Weights of a small transformer language model.
Size: 8 layers, width 192, 4 heads of 64, MLP 576 tanh GELU, vocabulary 2048.
Architecture: learned positions, biases, tied embeddings.
Each number is 128 + 24 x the weight over its row's rms, rounded and kept within 0 to 255. Layers, rows and columns count from 0. Numbers have three digits each. The size before them is the row's rms in percent of the matrix's.

# layer 4 attention query, 256x192, rms 0.155, rows 209-242, columns 96-191
115:100139108094149115130152109104160118145136124087107131149151134156135135128136074121161102142120126129142141153132105131149123112143103140131174152144113108111130109125166146144113105162144142121071086125142149137120138104128102126127152099165139185126117115151146102128126145123120120098
115:110090089102070166151118148114168156108107161124104145147110128148114136150103169133149121118154094139115114148140142112138121115118062105117153130168157129087106111090105085127120088126139094124115112135124151160129156124117121159106119130113143091156135130147170111128153180142151122115
118:142132128130109143129120087183116131143119131089075151113136137167105167106105095125157110138125117148142128149097138110156076125150171096159130064117142111145144133136145120155137127136077170139108136131166114094160126172157161137147125158113132165090142118125110155129132101124149095159
104:157126112139108134114150105106136117059125121135124191137128119132160118148150154129108129131134158104113188167094120115115142095162122147120126071178147106202140170140138140087075115109120152089102114108129159078129132139151125173114109109087133155123117165119148171164114119100144158128
111:127124113119141105116124143119127106126102127082134146152145139120108105102136150155104186121138097149121093144176151114148160151144144121127118167115115129116104136110131168159097123105165188113112084191157164123158133107153095118136129055124109118132152137124095118152110145134131106129
105:114164150104110157162139089117145127099127126131124141140101158114151119135135162129136097129139141153128129187131105124087149098158112162113126117095136155124140175164142110173135132121114172132122116124111149137155146101110117098137159147151063153141119160115098089121118134168128091158
111:127177157139158108140121088108150187137122155078095134135144086112130145130134138154147104134063123106098110100110144116163130120149162141116086136129102094166139158088136135135115156104139101145108117100128113177114126186119130110142131118098067152121119155147101120150120118143127179130
103:179146126077136128136113096141128093124109121117154134156175122096102144082147131119121119143091104141106160109146125103121095101116159126127139144143154142137110117116162105136137169123072127137124115133176131103122182169145136096113125184120159094143131137127152149108134160118134102163
105:079116092137129146091101117153071150139135115127140117141097114176072136101159115105160101112141124150144192105116102172131158117121112178118109151112103100094097089125114112135131161130141127179142133123111165116176100121121131157115115164125105124101123106145103105146092156172146123137
109:124146189124172147199100093156117127146124096121099160164073110138131134104096112170156111099105139145087124102120137125165124090182118136101095119142136138119096135130116147127129136110099118161132164186116104130130104130153129084100146077127141141137124127130118136160101128145143144120
112:123116123117114160156107131142115088100141133090086094107119117063131122080120173137139141091081160090103134152093105150155109140148144139142147136105133176148114080094151127130188114139147138147129156146095107093151111129103142133133105144148129145139121146139124119132150133131147051152
114:123111140111153139118118124153113129177145120098130178164092138095089098126117101125149098168183141120109123143112143183119145169124095123114201100121144175138115182091157106115141134106148128103134132130120101102165106100100131115111145146064113139131148118124138091149123149110145117162
112:151150124143135093131099161136155102116089125092123125118113154189187123136127147101126152110106116087113116153140146115121136130115118087109133139084109099165135095137143108092097150127124129100092140124111097127134101153128135161113151150143161133115165112136138108146152162147122112165
114:094137101145176151116148092111118140145129118167103096156104099113079132115098135162070139118111135119148143138130111132165122140137129109163152141117107160110108123107151163084085159104126121108106158103160139091088153119120104125133127127100112175105141188127114093162118106130087110137
105:144166102116118093149093126108101135123124111116130121121099114101144102127122167145163127150152116156123138146095151099148135125090089127115122146141153136145145110122128178116069162147130146146107096115115102139117136174105105125071133127159086164140122173119104091123124142130168142155
112:110150083132134104178103140104117063136142132124112147125100131143092144151160119118146143103126142125114164145121141091119123103136131132125122155082147125135117101137116132128128098106134131127107157048079073136142123089096130128083122145110157086140168128115125138116126126078120134164
123:147161116147094129144154116107132162103117137127181118107114127136127127138126118128110142095138055110108093060118124128105128128129134142175151144135121117161106159107120142165173142117101130106144101140088167098126124115115146143130108111148143140095156090136130085131134132131120072152
115:110118153109167071136071130145095131131097124125146160145166150133118119159176114136120097110173141143178152136136151125110107115166160161091158081127127120121107114115176089147091135135129146101081109122116167130145130146131140157126146122133127130140125100152097107129107123104117088124
105:148133168126145105112115155118147115140135141118117117107100118111113155098083142109155125160146116144135121167139091132136136130138157091122074141117154099107163126110123093136100145124150107092144147142131149136085151056130163112105121116125132142145112144116121133083135145095171128133
113:119109128125117139116131125131120134124075160138120179186121160143126144130161134148118135134122153140135083127121137123100119145113137125156139105136122108095195152120123126096119128117162117143138125113116144105132147124153133121159155109155137116083149075155140133114141137119092099155
102:127101143128134157115141083164146141120135137158146123102126124162133119118141102077068155119126114153137128122138083120144093112147121135149121130145110170150155162118130143102135123164150131130139159092102147166124108162129112146095110159088110103104140125138156112149096142130105088142
114:081162100160101075083123096154117127137154148168123110141122098124152126120121138106146131115143135150104118090115142145106113134087143130101152208153114172139146106122113064143125105100122157089079149139120143134099113120123147118136138125099112169144103125129125125157154141168134168111
109:100096145124082083117153114137136121113123180086171107146156154099106103116112147159166155134148100129096156166104121153121126099137109125120131103152135114101135155134096087117130146131163124119115130176117160125122116123120144126132170159172139121124134113118155142150128157139057111125
109:118152077110120112105101153092094121087121143142098138115132147120123110090145183114151158104113127122161147126132126096160156147136111089136095147141153099146144106090119130102145158174081165141094109111117153089144156123140156127156137109142103118113121097159136149140155141167160158091
106:123149122046136145102119130186119162139147134134112134136101097135141150129103156150162136144141133117170137137072120132130141108074156124143127101066102095129105128116124103120148098120149089100152096138100085140154148147137107136125158122155192143119094161149085140130124124133098143090
115:169093141089104099138122133089137146134119122141090107139121120107096134125084157106148164129123117133125170107120114132115133104141102122121127118171125147118131063193178096115131131112165130126162082107152118129135099128128108134124134094087118146146142140171162110149147167129108133133
105:136112167113149099095133126199125140110143135168116087167098141127129139155137134094143132111141172113182119092174130112129102161148110136115134120074135117125134103089163128123098104127072144130101124137128117152120134098141120105120095104113115099133143146114149134119169139098111145172
111:142133116134124110102151076127095099116111124117123151137152145090097113123081088087114100113120134106110125110146161062163176102114145158169133109176127162139091164133112123138122117119142139121091151124098122143098112154140080156103150129137109107163108134201095155152126147131140136109
107:124124124109117096155086136131124148112155139166074131087132092147145113061159124117135138098108153168133131083112119138164163092140124163127135126165124145115119132129138117141118146152181099129141118148140112114131112130117072120136176140129175097155125180139158091165181093096149117125
110:106114138133108123099126147139170111149129145104147151128095136151146105134085113161142113106096153149145152159108113176150142151104144135112125139142129111154114115092175157124174155144120145148141120093136161175149122115112156159183079107156126087134120120135108152167121148138127130102
113:153079145107131126114111117130139123151140134174134136117130118092113146158150123113150153147104138121127155120126166174124146158096146104189120144138141085123124139133085133149135125059080161085153127099123119146147135163170112173148130154152088114142108144142141138177116165130192126138
110:145152166129103108124168135159123136136102130119140135126149160118166122118143154121146143120112106153079126122149128103139134108141135134123184156133130102124110118130086106153135129123127167097150150122102136123124121159091121158136111093155167157164103081106126129116111143084067082137
110:128150098139149098095170138139134164140094121129120134087124159112132077153133124151102119163108165114107157152120144144153105131145147078113150121156128102103113154131096136104131087100220122121119129119116154103114067131105156099118088152113146095132111157120105072099153138118123134101
110:113117148176106123183119105158140152155108143147109161146144105111118174139100143129141113113169159119137146086099132099147131078114103158140079148129135135125176104111116084151111142102143126167122159099145141130127117109115134116130137124125109162159148103163145115135092120122161126108
# layer 4 attention key, 256x192, rms 0.161, rows 209-242, columns 96-191
115:110204139091123161165141106134112135156115138099129094138163112149129097139170109138111144070120110090152125133120109110173066130146079132124120108139176128133147124119146122126145108114146097130123153159166165113134115135138137120169172119168118113134106127125195141094134129127147111121
121:148129161124112167183131137108115100130131115125121127166157135116132133103129141076065111167116123178114148113126121115096156136132083160131137153113161095083118150123101169117140072143120133097127113098121098165127114121093163114119131119098140119136141129139189129140123166097148099111
116:120115168110116128096137162131134193112140187094115150180151135111114127106145123124123138116168141186094136108094173128134118121105139131159158100122120116137162103131145109131142149114120132114093131177107123080174106115128145121156095158150151130154150127119159181127150159148142112150
114:077136166120132111125102127115117116084137141166145142115102164143153107168109171124111139158107114153153173138122123130125135148147124175152139093166144116105131078098153155129111157091165098107119145106125182111136103121144126137130117126132129144129112140102126194157097136115107177112
113:134097102133059124145140164131120111095138088119135112127143124092135131122114110133201140123160114143142151171124144132152183142155146120088123085092128102149128138121136147130106163102111174112115128063146133151107142135133115138125119113084161096134123116126141086136135142149156076109
114:113135136108139146098141114145155094105119133080151114122123120182135086120138118144112195144127144108143151169093112135110141142168088136129135108133152183162166147060133117107117118108132170057137118120073165131100124123121091126118153149153105137109146108127139108141147129150149072125
117:139099099094114081119120087127136168116119198118089129096169108133144130110153163151129098109092093166078128144167133128138145152135169139111146136080141119128149157131153114105130143128152118120090147063141149138149123159143137088136127139160123126173151131151102130124127136136148126122
110:149107092111116135097120132156120118145132135145136130101172136099108108125135118099113143147143088105116118139161087151065108076129139110123135148145132144158112086131061114121107155143084120176131117144163120124138172104123164105119136161146150140092092159112151146138112130111154077145
107:084080117137124119170141153131145156106152119114106116144093161083088132131124103141144137121090112161090174155117109132157127111124104160121156125153119120091090116100113116102153117138143149144130140147121164086112134123117137148127140137135103112154124080178126114149143130129121079124
113:185111128145122106144087101173124122176075099148072135149105094104139158099118133151118091103141100167114126155106078154157144132113082127137121159148126129089143102114104129144128148124103125156098165185109144088108136119157115082111136150105127109150118130140097142149140162136134091108
116:127125072117138140154160118088151177096107122133154139130108126142113173130069144126128145132107109100119114139108111101115111119138158119155145098109162129159158128130130135109142144125137140163088115172122116123131065124119160101123111119172133100107135146150153143128156109126122066111
118:145120136117133101159097101119074130125106117165099145163126121158125102128120120117160154120125141094071145166127146150124116080106107122141147127160144118129146176113161100117135150108166185118159093123129116128117118100136181146137093147081070125138142100145128163164158116099117132151
113:119160137145087139081171101096172135095157155111116162168098119124129133106069124115115113121138116113134117169133145143116127106095127125115197165120154092130134131121118122144135132158121117095125142158128077113125096148107143171107140098143141136128169155090084114134150139151141181174
119:110150133112117096158139123130098139129141132160114143086105105156123160123111099179097129135103138127119130140123114131153111163093121112117125111162111168130131108069135191145095126118149113157114123115181161133166118138119113142119101126105126126127107155165132137157154161124136089105
112:129130111091117112144144149133131103111158159127123076156096126135147157160135140146085172105136113127083133132113125115128121128136119154113120138125148119100098089125132135110082107103156138132113104125123150098169126162136138140082170134180105164114103160151089141131143111142144152121
120:153192114155113109140087119135162134146127140114152150104086113106111137121160108071124124116122146107091116126161127135111130074138103151121143179089106141093165098115138122127112127110108162135103163138208126127163133132115113117085099116125135124148143139117105144122132117093100191086
119:171154117130133121127096083106130097132121124136138161114127120117126155150156170127120123102155111113138150149120127148118124098118140115128153138121136139125126114115141139150126129127099080151150099121081137088147107093115151146119094147137153150136154058120180112127113133116094096168
114:131143121113125119108130135156110131116164121093130124109143142102083145149153173107122145132143143105140112140151098106157120135091077121130139094143140089142119120137152127172058133109154157093119183117120133147145090146126115121153171150178166140118140088107107119151151075108114100142
110:101135170104094125112126084081138120114133121102132128167123158118128154162135142157081126112113124102149133107111110099134116147132115112149102134114143125134122131099155060147111149110134096138174122157162141143132111100141166125117110142127183125161110144120125134199153171150158116132
118:150182113142100107127112146173135098138173130127091150173120157142137151112104118115070130158076128159119146119133121159113147108134137098151123120099143133145151155112115118127096127085133100106152100131150175187102147090124126151129150112136149103096111136119120091117110134120137122141
113:136142115159151127067094159153152132082143185131133154110117169123097135144126102111121100137140120085103149131163078144179106101085110121116107142135111115130131147154119130110147137145149145147114146130157141125128117149150131118148105111134111098105122143112141105126120166145152107168
125:105159077108206149147134171137127102120157139137119098138147129134156120122159143134117125109146138164098154115124129156131178096106163145115136152158129129133136059081163102157117166114142145118126151174140156123116120190127125142078135118125121122147132131164131125118169103133102133094
107:084077143107116089175141114126126117121090142140116113149155105137117129151124146105133157156134136106122140174100168125157122161143123148108146118125135109112114122153097074121120139122152126160168132133111114165114152134119121100151156132153117163138142138071145145111151126152111124095
114:149129084163141118131124142079151125117082153110160117138110150130145108104138129092034135146158129154138138137157120091191138150150120142137139103167163126102138104100139112097134128116146119102120127091086087110146126103144092162154139125139126133112111107142124086112135097094165125142
119:098116138101110152157093136139160147142174074167157128094103103121154084116112146174135144142142124151129129116094132147118116106137128122134113131075153142131117181138126146114164120125177133128095099135129093114139149102123143124123143145151119160146133130179088109116128125154078100110
118:140118133135171070141156123133158106115148142127081112137153094123108149141076094156119126165136146125159124108110128137135123152153074160104140122151122125133142111152136114101131121110156135117167107106075156134143129144122113141092159072150122116170158143165211147102105148117073123139
109:144101137124149116111155108140092128127132122110083125101121172114154171151078121120148082125177137116127124127155078125103159116127091140090121147130134125151110110111111143119106163138135128130122133109164159153106127138159149102089113152128108127117123097145160173086156097121122133139
124:123132121159121167126122118111161102122080121158105119097093111104091124153101152101117116141118141142126147125100122111156100135135134140126151144110086122125088108173153155090144145155096174120184186145148130140135159133174114086145123106139145086128085117156162109155106136116114136092
115:110126158117161140146147159181137097136121133190091095111140117093146140142139168137111151157104130158123085075147111132141144106187126156133072137150108097099119110140104153172139109137123136114113115116139114146108114105152143137133158139098111146114120123141125123131174101141165085113
110:117124136158142117105132132133105148131127133139146149133120162144123143145119129171116135065148102146151126143130149154133128129129106105108126159113108139120168097107195125110162084124100139177131128080172144147107069166128138151129116144128113091134145128142162137095188081133147127121
118:134102136135113157149125132099112130141150157132144167082116114139106148116135088135112114148123142120051105131112123162111156149120148126104131140141144134154134082087124151136159147096107118125178097132169120149149156172134134163146176094134134164190087099132113133088110107118167106127
111:136131118114168091132113105127142099152135109106161130122106148066082058127081125116122143069094131154083132076154172090113149112171173097122131125140162093129145149171108108129117136144130113169151151075113150130135128158153140119144134094127115111126178134121116137155146096155104122142
119:137165111134124147125138150143129138170075133163077160112090119124155092136097092120160118117152137099127119115160165108114091158138135135118131122146120130110121119141110112143142112124155115102158112135128124120097089168122129141136135151145110125135184138167127112112124144147154111107
120:081085143128115128099151091152185139125134065106099086130161147141135144104142104159106137119127145133095140114116110161148145101119121139165110121149167180098132103118134128146118171132136133128125131143121079145161134162117146137133132144099112138115138075138137155142082128128091146139